Part of a small language model's weights.
Size: 13 layers, width 192, 12 heads of 32 (4 for keys and values), MLP 512 GeGLU, vocabulary 2915, 6.97M parameters.
Architecture: rotary positions, tied embeddings.
Training: a variant of SOAP for these matrices, 127M tokens.
Each number is 128 + 32 x the weight over its row's rms, rounded and kept within 0 to 255. Layers, rows and columns count from 0. Numbers have three digits each. The size before them is the row's rms in percent of the matrix's.

# layer 2 attention output (transposed), 384x192, rms 0.162, rows 199-205,231-237,262-269, columns 0-95
097:133118095129100146090124107123167107129117096104111109113113148129121129136126094204108169087113132155107163110101160129038184100135099117163119136169117155109163164139123172119139112075121133106147202146125179112191164110124141166073163149122124116144083204125145137132114144149154047117
099:150136123168124110117110135120128194107156159134118144108176149184122128154154116139171151088177123131213134123102198154111149134144151090101147128187169126077125164198137090064154121110130111109162121142087086141146133150120137099143092164188120132176136172167165160098097135176144147076
099:116128090102142137122156192149162137171112112089048149088060160138103148107162131090112159058126125117120109115124145139177104135157085138097149135111142139160092143170169184097074109102155121122121103188064086142083113155125125101105153118186108125107112138129124095126083093173133165143
105:104131102126173166126130072147049058131118138098175173094109148118153088085157115133117171125082064122133074148147109133180110080100111130126109097170145094118201092151159124105165087085160155147139136111165172105115143099109141143094135090082095110122106162085106115129089128190142164124
099:130129139107147122104131203113157161110103112130124111119129066152116108136174092117172094131166177135096116118128104188094077135131139148155104132099102097144117141169084139143056170083151162146114130169114183085114103114154128107113113049121100079089105147156083143092124135105088140091
095:106143119114115143154139231132142133098161160116078136116124110162108208070155131148141113191143120100121113085111123161128100115127186114062152119135129134137078111146112146178147200140118079119134088121052079152147120186185127099111091125163082064124124123115109161085088134141152111121
100:131139110092126113164155112050150150076181054116069192089100098096137100134118082118160133102171142113105141109164129108120141059184133131154148090094112136140088171153119165091116123105129115104140162187141088142133108077142176107142149196152118087095158092105177135140125159143133116131
083:083166100097121178166128122122176096110133155135178164098158098115116143160114142084170143146111138161138140131167122082165121149091102117151098129133127094111212087123108113140151151101094143200166164121115129141077084096179122081176148132075100088088153114087126126127093137067169121142
096:119117097131150114182126151101127114066120102146118122162127112216120120186125201066089119141112179066133091124113154118171089087087095144107133159078151172149063192073110092209101127150166138135110136133112138146133137104153141100130122120142138129110160105051123098155134154101059100138
093:106073212158162103149118125153117175090181135130147104141179092085098108119122141163100127103124122096088142132163118139104116168149091114108125130106160128080113132131168073211130164103156093111163088101205091138106109083127143165114086107124145148092118137141123111119146160076101085148
088:124118128117125142139072170149130134079141113116080133178115133129067160119068166173076149124133142056144163124142155147090166163108130141143153116111115114099135082127101125129140182167155104182153122112114084139180143139158128144165151106183110092107095107086110091089121101188166127126
084:143155134099101119141100185138121088150181105097138123173114120141149128126137134099140126153124100141111176125126147135162126142120112067154166193125152197107174115152154117079077139139075157137082041117162191141161086140082167077114130138129092124155064145196141154129206117105063148126
089:097142085088143126121134105063141144114080106097109122100130152079103080012125094124107103056144153157092143101111067123098088163091106190184132091168174094153190129146145131118144092124153113074107110142140156153132145140105156132105138157092180131104116095129108109136174115148156118109
089:121137126163115129135150154126068087156173120170106123125160154079150115176105094155112083152089133094141165182133166135102110159161131086124161137134102193102108117167103149143089140091094170134091083078138115172122053076104109163155099158110117149089103161111101125125066148179193123115
110:209077133115110127169100099091136111146130126123149085119097116096081193109115146195195071132099142164149082094128123142139125151153167131149132119072104150110171111086170131092138093133095157115099120139103173111154165081156096130051101127074156153116181120129171118066058139137129133136
108:139169158177138115161091162130131154132160137086098079130150167109157139136087218067130128172145121089155124156123133087173130150187161118075118178108171142151090099137116078078135158174135123112067122126143128148095159118114129110113133110142096120121172199137168166138122113085169156100
106:091057157111205198065163127112123147117074121141184093050138088081129132091124125142130104110144100137077182141145054149126100131131129128084144074117105106142154111066104101149111085089155153136180080175122175118061146104121112178139127136109122178125069112146127163150127097144187094131
111:095156116090167188152109065124085125135063164136170156103180142138179119167093121134131119161140171129131157121117182184173123102106160101145133109208098085118127134094097147109145075125100100160113154103160171128118103105140168149153132148195087093143123159119134133123109121162111091126
116:157078168128100123126135178061188160150112146133082076152157140127127146143147106177211155149132161144115185078087157130099057126114158151152075098120161143108043136096162150159115111120133129126110149126112103145122107115119176145102136143123120181129108133143150128165125087083117142173
107:140093123130104151153033089128146153162155108183096129120165168164131145114137137220116140105076115103154099100129136113147078165137122125138152104176071112092073105136093059180117124161123087125172148118091103156116154095152142126138140155153179144112168124093129147132103089114166096163
099:152126169132133107140161095207161122169160123143145133174095132203157118189127179184135199071099121150121110135129147124176127119141061121167166181116117161082119143106172082098160167127121148094099129170154139101180117197095153174135132082127129170128132110147106136106126143165092137087
100:115074148157184104123131129211153130192110167081129153111138115161130098143147115118106182124117118200160146132159120131144159155088108144176103138133167117177139144135115118164161134141131084123136097161151113170120210171120110137109107131133122124152148106139118133093171132166169179105
# layer 2 attention value, 128x192, rms 0.171, rows 71-77, columns 0-95
088:152152146165180167084144058142144128176142146172137090186135148069157144100131112164143141109104127119083118109147156084121119160085124100132153093152084124109128177165225102147118143118189078199075135091164130088083151106113114154171099126106143111129109113111155131107171098148126150123
088:200169130178055181155105082117133064093156088094107107134190105073135129139157173200171138101116102170190090148109174157169189113110114132143137188136128139131118078125115132092142143084105156087099173094159198106144088091131087170067111155126131155132161125128079117150120159171114162156
094:167100123113104131101153042122117178129137105146146168052101084169123124124131094169148189194071126152140093093178105070147143129147117118127127112123131127069156143101131095173078161138117149152081089153186125129179166141038128105131175149132113106144170096072151107133125152198104212112
096:108173160177160090138146118149091169125045158142118085146116150187112124135152187045138134114166095139139168141094146132162145150132170104127205104124084129115125120150130100145098133129112105111039137170086143140095116126148094106115146105141163160139170147168117169151094145124083114153
086:134074162108074125134124087074123131139100091138148056148170106127157146129107122135122096136147098153164134099085140098156117149150131138141133114162075147141094080131225161041113166128145126139089158113176120170127132157139173141124171108149099180127138162084151125134069168165135148139
084:085156106149132137158162157095080115110122093147103181137105160085073113105129088027114128147182117095102095141110180128137140096111085145129101163143129128205125086107102124141074126111086174159172154113166151156145157137126159126154170120105084172124079141124137144100130131075109143152
086:145123139131102178157106152094154034087148107210095163143156108077167138121105148127134161133102125099095131138044142125160077129117129219098102192140164143156122107086096055123131126107123167138115132137075144127081080112158122139143190121175108094087124125179133148151135111083108072184